config = dict(
    n_layer=13,
    head_dim=32,
    norm='layernorm',
    qk_norm=False,
    tie_embeddings=True,
    parallel_block=False,
    init_std_up=0.0648,
    lr=0.00403,
)
Each number is 128 + 32 x the weight over its row's rms, rounded and kept within 0 to 255. Layers, rows and columns count from 0. Numbers have three digits each. The size before them is the row's rms in percent of the matrix's.

# layer 9 attention query, 96x96, rms 0.131, rows 0-40, columns 0-95
094:123057141216137166115132139124194089148111119091090132081182137183177123072104206130118101105118120130126130108142105114177152139082146090142156124184112113118110133106097137152128116125077143160127118121173078082045098101094065113144117118098106108163109136156142169144177143119109169114
094:145095137123096119091131140114056189111133093153195132145155151137144142091117103169152102095118128085119128152156152112139046135146057151213111172113077116121097087119116131093075117132173102072044107201102108162141128126149130106127114127188128113157146124182129147143148092125125133088
097:121159109224135118100150164085162115160139088142125140078124169091102128138134108081076158079167113133131100160073147069093147126117125124119139144138206142115156106129147175134127156106082152169123128194140113079113178134108130191119127138051099143140077134105126146159177130163097125194
106:143151162142167205140130200142124098148144154085141107117143104115127122083089136074098125131097129084117201175136101044142091143186150087129115103064170157123091134120115084145074101123149068114177160120081136156123093151133103083120076154121104122155085159143111087143090138089140133113
100:146177122103147101112156100134187113131152121117171127110153113090123126133132168121114144173121098172190120118159140122078129133161091128116131101143122124117129059129151135148120149147135117128054113170152088165106098081155093155055194119110147100079173095039105156163155191076138121054
106:179109121085058149082155097144117179141082166102120120147115128122094162087109069114178142155127138124122159113090076122130076086148094144098131044172118102093129125140149116142125159191118083085143091097102067135137177160084114086092131120142126143101134169197132125153136098128061153160
100:147110124147166125114152116155160174128159057133107086142163072157133136149062175152193171132122083140111094116142125116092143113091121085166118061122082121072171155146160116176122049161165153167073120107130123149127125211153159145174108157101140124109140146085107117148117127093071138147
095:140104130129123135160159161170144186154131075151123125147115113171129191131197183107136069133132144145114124125154085145137131131120046065116074104156147125137163099116174073144145162062157166156138203130084130098173054142099099150152128131133148122133177165105130134097122169154145081162
097:133039131088167112175185151121122123099159105105100191122149080140105087107125128084163111127105116110155153170157139147132192097119136140080148155129101136140118073176141131182178147109119121032093088129082079159158123069108085120122084120091177142142110136156168171157139116124142154111
088:124127094112172095149156144121103085148123164130203110122105195142150161093163118138119162103123149142102055157166137079191155141179135105208089134125158136071142126104122134169185091081107140137146091172129125129098119115087144124192093133097145134121093170083140120138061081097114080105
089:132152144116152099131124143175114115058121153147181159111195109120118128122171094158201091129140149074189193136162142175150095080107165078128072161119155103088147177182142092113127119130090157148130112125140139105134157118130140157113127148087101144178122114137122214078088166171129139075
103:109148135081109156151048137156107139182033143105161166165151109141123173098172102118173122100151102161082143178160104151096127182141177115150133108109117184123122177170147129142146110160119132075095068132119112102149132132191124148082209089118140118127092107131173124111128106113103179158
099:123099139214084070108137109120172122135196111126182123162128055130129090147148122102133122116138124077152104150133121118165134174142153158190143131140171144122162017154122150098166122064157141096174103147188099128102118182123179079131091092103102111117117118081150145126099123136144119126
097:148108177128121152146157102125130132163165134175126149161102118116162073097123130157163148142045125122086169087123109182111091142137118120094136151138182167130210131172062114102121071055124106082105109170123179161156145126087088134183070131136153120115167077162077126131157109124109160130
099:122104116152120139105131098149089087105167153156141090114110185143090186203136106072065169110090128074153167088165145140156153099078169113118057147087109120115172107108141176128171147117135135097099091137149128165144167107138174112093115110117144105153082122146054131122130047099087101128
092:033143161093130153123124133103117130132141186108073155085136201116160117131144104115188137094142150058138130164113112121144108125104135130159110133157159159126122133151121060174122135117178117122112073174097144113114118094137065116104079157057133094104147139108094109131191167103181088192
099:073157102151122127100127074081111169157118126104104143118172123145092111113146163156144114082061147162146137101139111082166140133109107116086104107173095164163124094116089129200146089121057151057158063149115050099137192104129108116111166117108064110161144178102134136137148111132102161161
094:131090068107101071101113100130075112139128168098180134097143162114123131135122129151152084072122085141117134129118072130065154109142139147102045093137137064088155167138119194147131125033164058111162131103150169138111079183127106141140117136153112107134127162057122142146107126089122151130
091:071116146151141136064065151150200098112053141175105176131120143138130134188152102120200123099129119145109132124119165133163142078154147094100140090106139125215180081093096107132149168122132077100109137135114129137186127117128109147145205096144141170136155118171130115190124092139098111109
100:114163088175120098174196093157131156115109172163096151119131156171080097178134116051081143110092127122074114140101146111090079172104118149109138144127203141178119078085101172172115125121068148206098116138156078149138131123153149114106114084171094118118181147131128167138112124134114163112
097:147142065100164082091089133137157083151152155110181151187100078127102125089148149118107131084111158088095176163142100187130136128090111112169091149171077135141068146105165111136135104150132078117155123117222145180144096117133074108154097162099145134074154146150094138106099157152071103136
085:098079130158156158133156103186115126125130104088101151105197145132144107119148114126149168165120071139121088078139087082151056137134138155116128149089124168139090149186177073123188153076126095104105158145126149164140081102094111099133104096172110086179162156111147109148133142218152103173
100:148175163166103113133187134200100154122137124175125122146127146113109086066101126070143145120155139152100116128136137137181164079128172076201113120116091171156129060211114124136101133072109108133057118092148170133148080106116141096036106124112178096124116128146139145127106138128147136103
093:176109178109167050141145106100126092122059147113118133108163148174124187162162149126074080192199119172122133121093198151131105155143129103088149101145165128157102186170112129117130109099094121115100114125153152132164069121136143163145086198089085163117077139104103125161125139124155134100
103:124123110123107116101228179090069067109186137120135139093167122114158120128126087134160178135134186149133158133117081120090170122106111164150175067119050144148115107138120071059142112116135138105128189100108166058098139121154136113095163152153121130108193152120110141137138109166130091113
096:137108135165108058157140097164153177151128085104059133101106091135104091126132129111060091135157152123112139145106119054143120129127135110135126140092108115088119156124162223152172122122123155124122120146178137083038159179110106133066109123070164151131136134110119200169138106101160079148
103:093193141148092151154112118111133077178158076155095117117156153085161065083082084120114157110149164146097130114152151085151101182109151095125127109100162155146122090098154122196188122116148141211163131127134139136156102109101158139190148156088129114135120141139190170192142116186086143112
092:137141110163178160151085097136097173165131058127152152110137125182106157154102159111128100108114155105118170086060147083128194110142144118143226165112123085090172144135135144121165155089129095122113104066096103104080165130131167114086115148106131075125107086123130134077113206141166150139
102:077142112197134145084114129138101140107051098144120130122113109058071153116120126137105135139120071188152109122100102114075144144113143155232140127084071125152159155180116104127138131150136161095139050176115137138114069140093144102148094139182105122096124080133096126163091181144112130138
085:103118121093082071118089148098107165117101114123094130161143111114116106113102077156099175189100118080109105120156096076125111183128105080144105116200157102181132106111136118111195133115162118123130106135104162072113112081140131220170126078067147066124122137117124168127047134130145122141
096:191108111102147160196086159107128113155142157128128113093134161088063173115097144140169148104119065201105140125137165154124131091101146132114128144132054162113104123055054144057135084086124106117163105129125146130131124155127103065130106151094112139125084158120157163139075143120090063135
095:132107177155146104172130117142095143154128122118070123055000099089098139107116132140159116140151121131157115069093115138120103190142137101157069149119138129152141110178155159111054168126143110165105132081192099139104094112119196155182157131124138122106152152147111130085126105150109141175
091:159047147161074171107068076122200108144154201142078114111147101128148124143161141136144135171107144135170148127099135109112088141153128111138121092115119150130143136119109072151157061127157129145150094146048205115142150104170088127162123161186119136174184140147137121120107126106181175099
089:108160120118114139124100155130158111129177096145125154096124104068132067098165161143148123104090073162112164163135122148123092152084131211145164155126103115159073167179153090130108066085162160108165154126094181143090193190115117140126124151150095084110152208119107118125099136161147142070
080:132126107174162091145158148190152132145065102088073168141119155152096147151071154169110119146118143156144086102114150092150094154111168142131168135173142101182118133070144128204147168087196109144183079104176152144126113125107064099169166136130141102129095159091086147143128160111122187107
091:133115169076106121129123124076099110112120139069058075162099100103093127178104121186163097122183125176092139135127181180114150138144097158166161111120162129148162128111125075121050099098164198144086114115113133133141125168158114158135134137119132177097126186140036127133139117133087095091
089:107118106186108092135144185107110100130182144159128110125114171153155093107175174190090129140180142162083111089104131193137176097077179070136119127113135088135152125145127134054136152139140162171152169105153156099135131124156135193126129146191157145155134133129121040138097151120069092125
076:116200109141162167146107065142107088145088098112132117140140174133118164126091084110111159108158126123140105079137199110134187142143136116092228151060119129138130117113097136165133092068101110144118122131088133084151092170128199134137096132116146114158075174119127215174168133113120131126
104:070114128134172084094162141126097144134096137110142122094139122161129133123110148134025117107072147127180121195104141150140161124146149090170172134139193178089140117200068138111126132132082162206159128139152147095129164109112102206097117104129133061086116163120134089134149136135141147157
095:125036155159169068147150115169157175094127131119157138125135170158147153176130104148100126106041090138100094134127114115168138151081146142184092138124224140131130117130138181108155136082130080119103120143152113070107131079162136086106140131096135118102114169081136115166080059108108154118
092:121108137116112125106086155084162102116117110118176124142092115137131104115153113193169148174128163110142146112148121158110067133161035154070130144109079084175158129167156086157103133120146038103157169185091131118142148127072147126159100179154108163132150129175159111117127114180114134050
# layer 9 attention key, 96x96, rms 0.134, rows 0-39, columns 0-95
094:133101147177130120104117172111148141106137181116122206106197192134139154041087185149173123092084107111056142111133117085164147138154125120122168099162133166111115139097116087137162144130123124152136079151200070129100152179064116107150134149085093140100137144173122110131131131096145176136
096:130140152088114118101143169082075169148114117112130107138167115160080091175138093158160134122132140084172074155138179129115109121129102180216149140158182147073094103133145138089116138130052141088109130173086172104101109080142092076173163069169104126144137103147154181138149088093131135136
107:164166099211111070097166110140149093108154110128106129156146155112142186079078094105124131083150129114050110146134092106134114158102137113123087120081128138202183157110160141111118108167113107139146074192119143127103206169106144103115128137084177105139171129122143082161162103154069115147
100:137145098146141128172157173123205098145148147157143136098190112095165087069112149098089110133084160111171165187130141108148151156153154164171092132089129121046111144126066071108097126133143124071157144148084110164118107182171111114128115101101156117179099171097113161145139159055135141124
098:120173170125136078126175139144122131110170135146162106153081121154218164113150143118110219197145145133107106165131147106069137125176102110121139123114167149134179128112114107146125140120172098105075069144153152128110088061070145149062198085147127112125140083078127150141135162135147109112
104:138129110114103163085168122153171121135085113069100101096166109150095117129147127136103167169172136132189124123102120137140119107119164129161114066190095073053107159129137104163130173166097139182118108139112097068172108122121094093099178117159161232107120192143121138178136121135090136123
105:117196104120167097099126159158121150105117108115151128118145113167165090126109142127154144140126172207102090051118130117083161131059111090148159086146141147079165073156122162112103077174162141117093161123159075152192109166091143131199128122076181088095127121075123102124119133123150144162
092:155126140147141086145078166153145194190097112154138103058131138139188150173170137118150119078133112134102150143152098145131132120171142154111112117124102126134138123087160081132153095108171134108107123087054090076176163151096064141163127109080071105077153171076162155108096097172171145156
099:133170158116181142157202146142133126082183106096128178076128084086136120115076117092180106164152084087122158161120135085126107136153076155120175142113126178136140102183120150107156126109097146120136147115144081125160148087117140109107120073136134171105114132118153219193074104193146152096
095:132074097136149105136112100173104109169099197110185158105111177186133119117092073120114152131103146137131057136126162083151147125195130118153084094145150137163104100177161137149197075125109165100176170148106080129138150133111149125156096120094163112096118118093112080136114070115067125064
087:138127136095087115099159100112093118067167177094146171104127137140106101095140116105159132098105127116148137129141126145193101079153170118137097145077095135089149156127144103110125146153057121194104146065158127132152103078051156114178099156100106059156158143095078168090102134188133067136
102:103126124127092166125144131113091103177014115098069130138114118131115137075132125096116146121143079129091114170119146126112188142162153119179125138108117169082161158147122148182108092164081159133084135119112067139190136124218187138116172099172125148105114106119075163151125128112151081148
096:157072137194143103062115113101138129150190091183117101111131065170115106091123086126104123116152132085129090118134148106155141135148133168123120124118175153165174053132129130132104121044181115141170152151187120126070146188111167081131172106097120110140116132142075114147091093152155073138
101:122089180122109114151110134135127075123159145116118113124174081087157040150125091144128164186087119096116125117159105223102125135131088186075187089120131118090110117152109107147105092100105205129150100114128175144199168145158113105137078125157094145150146111118095111146124075138127180155
107:180149162173149194111101064129085125107178107095173091091131168128112160168095119109145120165040143122110137057107167134121137063116165066198117130116137129128169084173116182114121101117093142129174136143110163085165129104132136148081147109128106157109118134111078143130147082081100129144
082:104150134126142138161162153083118127143152157107085126093110223068196071141120132122134167099129121126180105149073104077158125152114105088119139148094166153106125174148107070114153108093170089122123162097102188140189169138141062104087147132138135171117146146128098089151151096120121063175
098:028099131170126184084196149111139147102085136143094139132163131168102107151125150143140180085075081136126186095126162078164156176119127111106112135116101188171120118142111117179157141128064096086130061125104096128185110119124167087102109109135104156148147132171139096131133093170094125158
094:146107093130158070048087107121140088134068137112183119071151123133137128173149075159159164160159071113125158138133147150169139091167128129116090152154143085090141093155143143147157147107152086124145155041153087099169145158180106101099167129176135110114091080114081143134108131068096137172
091:084161141155089093111060128138188128113097119161111201169121144079121112167128144116226116143103128105154116170108114139115166121136146103128150057165118117161159099130111159101131208130125099129146132134138165107134115137154111161109175089165096162160103090109136177166116073205119126070
102:109165092164104135131155059185107126100166118152128128123171168174081155151123156091089069123062108135087112155135167127126112170097129161056116162144124091183154105095104133162085119113143138156124075128075113118128106128142160166155134087181218101167137196156109136129152100134135142096
095:084105071071129151141082139109155111129161122113176144176138106132151134115189156127144136114115150070091148111173172145153148173119129130082096219183081139083078141100098137148146077131174098122138149115141149140150092122129066117144093111101147148087167140087027157118102138158121101113
086:112136145111086107113160144174126125208145139149106164081140126153117130097119125154133154128112122193109104130187074179094129101145136119130119149103187158108078131215104095069192166083160113158153126130057165112176114132165128115135120122177056099161118186141180128124116113114148153121
098:173137110130080090175142195185124182131169157111134137080174164145121158145062115091149098135130105146127092096156121162162152097111142126134159128099131152094094089106153170139104125107119159061093118128146177176163123113136095127060197082130169109180130122175132139116041125137140087112
097:102097100116168084113117046125129109106071146114110130121187129146186189092162114142121076135198158160138162168134161169172092143130161123102157121131126115171138180164120140086150066148173101114123105197140172176127106120091194171123108168132116135142149122126142134116128117135185157064
099:090157091138111123097102132084076098129109153174155162069113097143115122137132100145133118134150148135137138066139075109114131121077143178108155123085072235109091161148159147123129165189127158120106169088104162095038137092128077150103192162119092118113157132117121082120149132094092131103
092:195110118120146110111143157144131186107129102101098144133144167148082188071127135132097103170140124159093130121076095094155099133130125168097164109059112130167113094127183120148166115148191118030159130117185116060124121179098167114062105123125147143153120156131143162125122133154117103204
100:147102093130103133155147138100193108175152116122094127167162088148173141123026069148167129165044117154119081074110125133125160176101187114096139097115187154170138143057116113170135160125157139113136129121084118118132104090115095141170138163091167065109131118134110126152177108140111150102
097:104140126116155126081166133118119130182182124131115150120135130120102202150126117114090151153136127099162164134062085134162142177088093077157203161112048091098162125127151106143124110112091139143127061074136090102122192136110161115113148102072129124139095082137168120055086182113136120163
105:046132120155119155106121102190109135112095123083152117177170148055115116102111121101130148137152117190153141093137089134041134134150141182167092135118135158130181136184147120127131131121125135118131110214110183124090122128108139111147139104112112098118137064158073130117059214120093115143
087:137098078137146141120128122113094185153124093191118117127105121104164056125092080166143134161123093084152077092079167076106149189105182113185119132145126082144110188111160147132199078127135115163125065121127160103166109091126117145122086144140123073105170081100151154140088120170165133140
098:127137129093151119151121115103173122153054167121168126085111151096107129181124107146124133104116129107117151165136136177084149074058121058132118103145109178170134126141136106157174078158164154121097148144155105136126132110147118057130093124079118131165066095198100231144098124086096157107
092:160130151160168113184096078140095173106135079052106146105084047079125163123126150177138074126153127180159095097118102159138134153132142056144056138174141103123157088155159106131138175123140164101106067121148093103106120120147150097124139125114151127166146123123086119062134070112134132175
087:142068157116155118153123150092149074175167149144105044090136139120175112149153111132092182149155090192142133111133134111147151112180114116072153070122167083124111072132099142120147088130088119151146102095085164155111111099130083092162117150145112114161108168129112179134077059181194127151
084:093196156107060109166136163092140141148164122151118089140116098106178052138176128148121143129117051113093118149132133116057123148126097141103135122089103129133136099111168181147120116081131110162120168083088130117104153098139095094091220154202132078165146157107121126123109181087147126160
078:128170169130151131099181171145100114117084104117098190120179132208131114123062156159127109150121155191178069159139129118111099104105104122118136127172096134188107094121118120185107094126228170128124087143099115114159110143102115098092154134072094128162146142144149141135155088122088196122
089:109114130145076084200138174165135157157139158054108112138125168120073081183107167130104136099152106182105110085090194127147158070172103152084100088146153106087133179113145176122077104101146144149123142075135183143141150152133137138126132144133094093138152127131165098185145105120084191114
083:115066150102110145156115185147154078126145160160096116187121124159129156125123126134098124113159189160055134146090157115131114112082113119117101195131104120160141155142209152158165170121060109126054134161085164129146135095078129180147074113122176110150102124141089122076115180131125129078
077:140176138162147128084158041136154119175066137100111153121148183108127133112092125086140171110176101110182084122121099109094160124078106132099171150104145139098173138088171083157122108118127122104098145119114174164162168142134246143144124099129142124083130137105190152142150109173083126156
097:074109130153167066105182141173168149074141115095126165174125092129146156124108142091093084169135149164145083121086127144128113092066138185154153102127115115151142113124092116067152091111123143184155131122144135143084169141094104141121117152109147122079161217094122117112176176172141055088
092:085137151154178160128118118118111159092127158127160177163126114130158178133094139124141127076145136127099102078129102109161111098095189125169087125108122116255125167083115092126140178124184102096115159180107136108072118147159104053135119133086119141163086141086125133167155078145147098115
# layer 9 attention value, 96x96, rms 0.138, rows 0-31, columns 0-95
088:114186179111158168077126155135134134145151101081099142143136143094140158147120112130079150127184148047099159047121149137146105151127160126170094088049172090130125132128068150120114115171157142131096131148142164067125122180165134147133058110164176104124150121110096105150150114082183148174
097:183176083124115134125150127111061136093142153126156145188108112087212128103174130094145163161120135131097185171118145112142104060146120095096101135109127121122142117069196128145151139121098129135146124111133098144136038162173098114158094157164141203153154063112139116116141098159081143089
108:106131132162087105139091122137128156154121106138104137096185105148165136210147062080130173119141183123078182171153176093065145101131129182133171199099189177130134147144133109139168116125096142126137116126123060109117094087091144135143155108121143096123130144138141198093121156053128113098
113:110088169150204091090054121114116109095103148137185110140162148111034132049136123146097155147179152099105139089166144149146145086121129104136167156157112140124108066121137035135108126133122129142166108105130134090166133161166162106094155086127182111190119126111093123160126134130136156085
112:162141095092070151068134119126092077130166119117140072068117152083123096103068195155127167081191149159135143189160088127122135133110165149095152154104144147144137071090126173128089146122156071180164130141143170095108107121182151108110112145084126126091122125125159148101138112151214131143
092:156158077120152129165121094116048129126187115146134091069083080114120115108106128084116143105142176105186095105065132097118138152227160072049130105130103145144132076143144097164136075118125145157171149153108106122151139122120121131207142137146131141127149143120084145148095118139089069143
102:146182066087112148190139128124131131103081088170149151120137162102161116130097106132122111131077150146125140142121102134106103137148112178112153110091121173119111184100174186131104152112178204117119207137076110189165197200122116171113103099091095118131080114152130112129109171077143149110
084:136150138105140134081111128144177169103136136118111080108145135135120119132121132092077188082123077151091101176055088116140108110058132121148171137096065160138120097121098057148193228109116126157103067146128116076181136137133131139146097118163125119107151103128112096106077148100122069112
103:167161181126130178107025128101115137120129152091190127113181177155134179125113133130145153116132141119159085075097097145121134149079075120148077111130099163121134118134101129157140073067120124163185165150115136122117138134111193112105093076130118086154166170118169159138087100071088156090
095:160124146092070166134090152126099099086185096162156109099144138132064127216158117140120112128107052090136071131175167163135090123094064145093136163090124163113153084130076100112129105136112184123118114119161116111139100150159216196095112131115163113141136113110096149135154122101131170106
098:158138114131132115127128166131105065100151105184124089113124105120119124136164178105123171139077087157164129105137154122146081137206114168137136116121173104130069122088137083128173165182103129125056066134206105147219138094137125074110135129109135195102112148112126162092139129135185141143
089:147147100137096161130110078168165159098116186161137168124112134092125150145137117105097162091130112134123118101129094133147205187096147101074162150195061153082054147138190109146161093172145124173119094074128121121138152133191118194156152111115133152139128155149108138136151150107124213139
103:069124180089090170111098146085124144067121109154162104127171058164125110121085140114126134194158126172115085114132119110140075080111145134127112168175132124176141183134173107161126112068102194107109176133120157133137082123088149146156137149094131210135081139124155111129132109077107135192
081:129093081133159090120138135124083144151201131115101109090165092115109165108122147120145147161121141087139125169191116122176089068124103155167131106122124136126166132164099120143062129136123142124117131156109203132136075215097142137162107180067163122113172159181143098105042109122134172092
093:146135114149094121127081081102212105143127083144184055112092114145126128086105191141093122155136170143110141165171086115133103128177147134153185144160164158118121166140088176163101194103152063109086101133141120072136143147104088162085110128137138122115194139134072145161151080138113149105
098:155142175101173119116178046175162199127116139227131102149072161087153173100151152081134122095122089080117136117127219102149113165139133114093090136139203158125118145131126113120111131140158123115056103190146129118140136145109077124137132144132153110104116086101158135106124089131158149142
107:182121124145123148061097110093105115156134145131108129074153130135069115107034142113179109157186116103121118142155114113131145148158147147102150102127090170087107127158210141139182144133118130104150094136093157123069105134157129138125165214090124083150201147120141107184130145086156068137
093:122148146145156123137115174160111092077100139143052106122131089132074159135069122160090121186117146091075141199070162118179094132132124154182118146104128118119138113148141102142155073168137138184099108100104130158159146035121144067146166122137117151127166087143081067129166147152131161151
098:089140148133105127153123072128128102074140128111127130211133093124103163139187128136161117130139164143146170137079054083128140146104175147209068115152175127117114079113110126137138080134142131132137189101076189132159153097158113155081132118112097053146129104148119144177114132092083114064
097:143119060190113133150175175163117139130098120171110138161073139106135139120108073153069142100069120093162159111145071084096130119126169117099157137099102090085141173082118105149126048125101159130114123157153193182150131119162160151123188172153129122150096172083125142143177133098112174153
091:156089164115136062116145110114041151145152066110082112065155169173136105137135096103103156147160107119130132143104134095091171132068158120150064143105092184129118140083087142112083160158177111141124160119161095169146143077141124123205117132114088158157163105130155060127140157110139119079
093:152102140143118084138148138081105131135122060134105139117110131130153161139112169107131178137207120163152156104156159126130167153137089044111162104143105104114172201130066122194190142099151122099133148150104121096131082129137181096160103080144138127140069173049112105130146158163080118096
100:188096136093077087120130167184070081116119113102142135145106123133128105104130147069105131104127174140156134134058154115142142159138135175121128211153137150128144170115184117113186138128112083185164078068089166141113097144096138123104170136113084119139099166142110162177088125129104048164
102:136175099125144105174152131174111138141137116178106164110082129145142126115146111182154112178134132135110124122057160126140105137146180176115085099153128153131111094095134126185073126100109141153055190189129116081169118121148088190034134141119083087121099131150060137178152122110146148161
091:118148151119074125162119147106159101073143133124186132105113155145118047096138091182106138111195128147072127139066098145134106159114160177166122057052083121143156178151180085129149137133126073100127121148146155110158192105161141102126091086147144097083126103094133144116113091159173157129
099:127118089131116105094150127140171122123119093137166104103203105118064192082080110111201145157136134186156141122143180143116127158165156107075205199130129180086130128163113105181154084162166094111140163116132101074137140168143103139090102124137147154081111105130134084092094113122165118096
097:158096108169106078141119141107114092150136139132095128161123133150096155137141135130086069205136167089187074110100145126109153146063197144116103119140132132117167183120113161171073105111110163129125137170019101120112118145141099088140131136119139122114144168069088210084124149117103142159
089:081083111135143167163118068130174118085161111137112092129150133171096123158201145104127094138103104113119144090195116158129208164136125155085122113151134125107157171126187155146120148127120137194169132202137117092092129093061067131158120128058124133112081078139172137128126137126159080130
092:137110114112112147095089169133146138133124144143110135164072135171099074120150175155127111143156051120170190128129130112119095136122119062124179063055159161165149126097163140113112120112120096126143074165141136195146213184100130163097103081106109170077133103064103158150124126116111127146
110:116158122161100081163113185126119072105108125123132066131158098114147181098158143145117166130124086089078111138123124175093142086097091137170094098115126081070157049158085078080160146118112102136182099146179160123111118106135139146120157182153209166138147168116134097186150148147147127094
101:096098111137114078106113077132153144190127084124127131114161175144198121143099128135179107134106134165119122184116118105121094167131101137145145139165090127133121126136136131160169183129047087151247142118106112185134102108132145086114172171111141115122142159126093130143151107035083082138
102:088099148156179071137099121181114158078145194159135112141158140143142108151110135151160118180146088133155148142153131136143128121011146129079121092131166100106146136038075134112152130154132126112167136111082142119088094164117107151172125070104052155150110129122159144062129130086122106129
# layer 9 attention output (transposed), 96x96, rms 0.163, rows 0-31, columns 0-95
097:102143111144061109168160148101142108163097134181126130098114130122111097074125092112127091097106076189126089194154088079159178155134162114120121181153110133093179081128113107157095099123144139136141126080140156199163111073115105094086146112107094109139110115161157145094096108189094060076
104:124047151102152117148095142135127169196151095163163116077126088191101100114089136149105083112136091160104117097139130144143193133142119169158154089135193149157088162189076132122170091112145114104097125187076119109142173089145116171100144088084131113127095185126135115113069117117148101168
106:184126124109180123099105089100130115098129116142097114132101128073141103053088182115128079110114113144209108092088110168155137140138128087097123088137130102068107134067118123109120124139187101100136177138142129139186122156140107183143095146099132130087143104131110067176146061195092141184
113:101159093112086120168146094157147142115125088106105186109069114171200147152133134198168154119094123117172108151136047143129043142114142114124088161159109123119070147126109141082165096152089156130096091103136114155110097100080081147122124117166087102121158119095117124103142132167168054174
109:108142133135129171186128111106143091179111152075176191121110116195163180100139079117073105132093123094103073074101185103128149141157171091153137176074109101124162176162109156135117101117173125090124124094123105142140108080120139134182156125144133112136163163105129067114142164082063086125
093:174073159179119173090084127158127092143112141110114148159192155126142192130133133127138135123169128151092091137137123186115141131048112174187175108128130090175087172118089167100184128090138096114143139098110176086125070160150140112117109167075128128084061137082157099093112142147117135101
098:109141139147129103115117184112149153121123141157119109123107089154113100146124147130112050157144132104168150125094169141135144087152110103120099125143143035179083139122125111156130064148150051110179052139143140098052052156126157125162139186120165140153175157105111159110104073182110144106
085:155077059128136087161127090116094123097114089120109136147092186117116147133122155086124069193162174151133115100157159144167131161118126083184154130098146109072118121134137153079053117193143070111113150064116106187086159089096104111098105127112123113115085085136121142138204159137124127125
102:143087094104084117094166127144107131171118160118079159102115073144131104099132126085087117105145128075088172157163096123129126139164120110096126145109178157067058122162152170085156131147112146143169109021169127101099100062166109153136077164082147152176113133133130101110149185171127141146
100:087156117185167126102189128083140139123079197069097186100094105098105118120076133225132119142128155140101147073073054122122155112137164082098170115168085085085103139144145113152088162117076080104135120082120108129153143123086086100158123123097121146139132165110127106130116136161118135145
098:126080133126121169156205160159171144148110153090135165136112131099168103122127135112231120144194190123137147088134119154171164082138099124096148134128126163095252158154113132113114120084161114143105140129082078113128116111155138141113202147171143116125130097088136122177115128132103155153
101:134134131171152116076203150069105116162120083074154084139134133183088129123138107176166077178133150136132129122185135113141110092101085167151090163069199120099179116127105123133166155133124142147127170150173140164160066127071156137150101117132146084184113175092147133150083126130116078135
110:201115100163204089126092128127138136186208168110106145115154160092120108159128092152130146079079165093128176145110129197104162126160112124086139135114126116102089087105059154097129123170152140193124117092129086143114138144140115105077171138151162089091200135119127152115096141158144087099
088:136156142167148163112119147141137150134137102128180148125090154124096120136154123171106173066164088165121121100063146124092187143171150163154107115140170162158096063141168189098143079084131107118161113090176048093118147107117154106098158153152080157100119121126092119144218115158112088169
099:096134128115131130144144176138081150117117143140080156100088156154137119172109114137181095156136018153172114062093168172138118164086118128122114167059145119165128116108170119083135110168156202197147143131105139133146176111155158103154167154156141140128096140132215116147131179162125132136
099:069130102137144082121096128144129100120157112074175142088151107144138078137138117114152147165150072147164079112158060144106178066131168131168177096103092102179146128154199098104177154136084137101115142078083128161145106087095167112126111112144071156141149078146080129125123064137133171102
108:092089080128159188160145110182164168155072130106150119118083125158170143130107128138078145152079122163138123120148122155098086139110110122162083165139129124119131113062080156127097153109151129162127196076176128045206121129136187110137122163144125161106078086149090136055116149123131100116
102:067141135160106105113135063107163131143175136118160090131096237112175162092161100081189157120128125143154079100185104163134148195110163121111158112130173123138132159148089117105081171078140132115116104133158095094092117160133135125117101164164132094153095160175163151151096130154119059122
105:200125132146138152115093190137125119146129128133051115095146135145116104054106132106080150115127119075142081137181137124191076144119126075107144137117104135186107133159167134070170143122076161114091111173181099089117145124125124067138134122175152193170086132146122132098110120083116077178
093:153165208091137124074144096070195103133133155085110054117165080110146163123165190173157102143143135122139080139108166119206121161118122113183074110165150151194141081122152131152147154161108100121109140106129070070128103141074122118142153112094164114098132135164146098107112122127113141115
094:166103175151086175144102144129161145133184137088160092186093092113128182143094131055113126146059139149121113075154137133162126115191112163142203108132169122066126093162167110114119089139080142126172114092137184176111114145131119103079129135134163090072100131162111137121126110120103123198
101:098088127142114166107149083113087153090134149087126124152134132121156062124159102104144067126088122097067103157187117141110133080110140170127078140181137110227090111050162148082124097186097127111114120106119148149146126118126049111103110150094128120115134141160154061105127078080151141141
105:115129138168143171144119113115168154150176118151081187106142145137114158133095172168151122158170162162110134103198161159133170117113143117160088062154160105082115157105069154168138100119152170076122131189167098134126155139173170066173106147148197133119117110115123072081129121137138194093
099:139123172142110135109106157050206120103123133120105144109100153103095151162135123117155181084129110159164156189147127141096132120151084091143209149169155065162143222148104166067113148160161151162143097096148118119137159112098122103194123082177155181137118144099158150120106119104109145139
093:126113141099159111123139117114139107117043147197142097136104134119176213173129126041125088135105131058151115125190114096103153136170175101122137129153121136104142099087082167119123112164168137138110096113096112157088099142108133125107148133133078110240079128100156094099163126118145128105
103:135055133134151182137117134128093133141144120116146109165035172159202063133135135171097124112133083079161103099086098126122121114110041134114072099157090083119095128089154086098141187101152132090119102126118133191127135136093100071144076145133137112122159120120160168128123165137085133097
102:133122176097118129107145090165154165108131147146102204130107119098096136122122133139168159044115087149094198130167116154140127103176116170198104147136102073111087095145126118133179190182125094130164114187195117094116120128108135123088113097150106124125095126165171074154144086132099107068
094:184103145142148090108133136150095164182107148098120131198146109085109107127060123127125153123157170132129103110103083055093030105130150136161132096059092183136116112101141116107172142145117140095073144131105146133151099130141177083149117140177130127109145209103124140152106046126109154113
105:126157081130140120156180124170100125146065098137124090074144104130157157139116160084170138158112144183111076152081116131139150155175104188143134156175093070144101118164140098184149136170148167095125092137074135090084106127172129102126184142121140131135111134186165124141119174142158232135
099:141114118119146163091130099123151132164177141140106174103101151196136106160133085142115093132154167141111167094137079021217092158126173108123147145126175162136085102111146092126055133078127184126104109093076119119145161171109137165128166084084101146143138172140108136093103130126082127154
103:176108131089134191144083143082126170084140117170043131179091077132100128085142142121104119155114168088142163069143160109107130120125123155092154137099131157089129158143134174151107094138215105147063184112133108044143129142123154119133080138146140121087168121162134117125081160182159139125
105:165131122140127066093146143114118137153084126113117124157130101129136108139168100136062173108088120162109097128128089119106148097235102095173064184139126137161071165195177099106107143093084126105058145155106137142103144141107146104076110157163158095087100111099094086174107139148140150090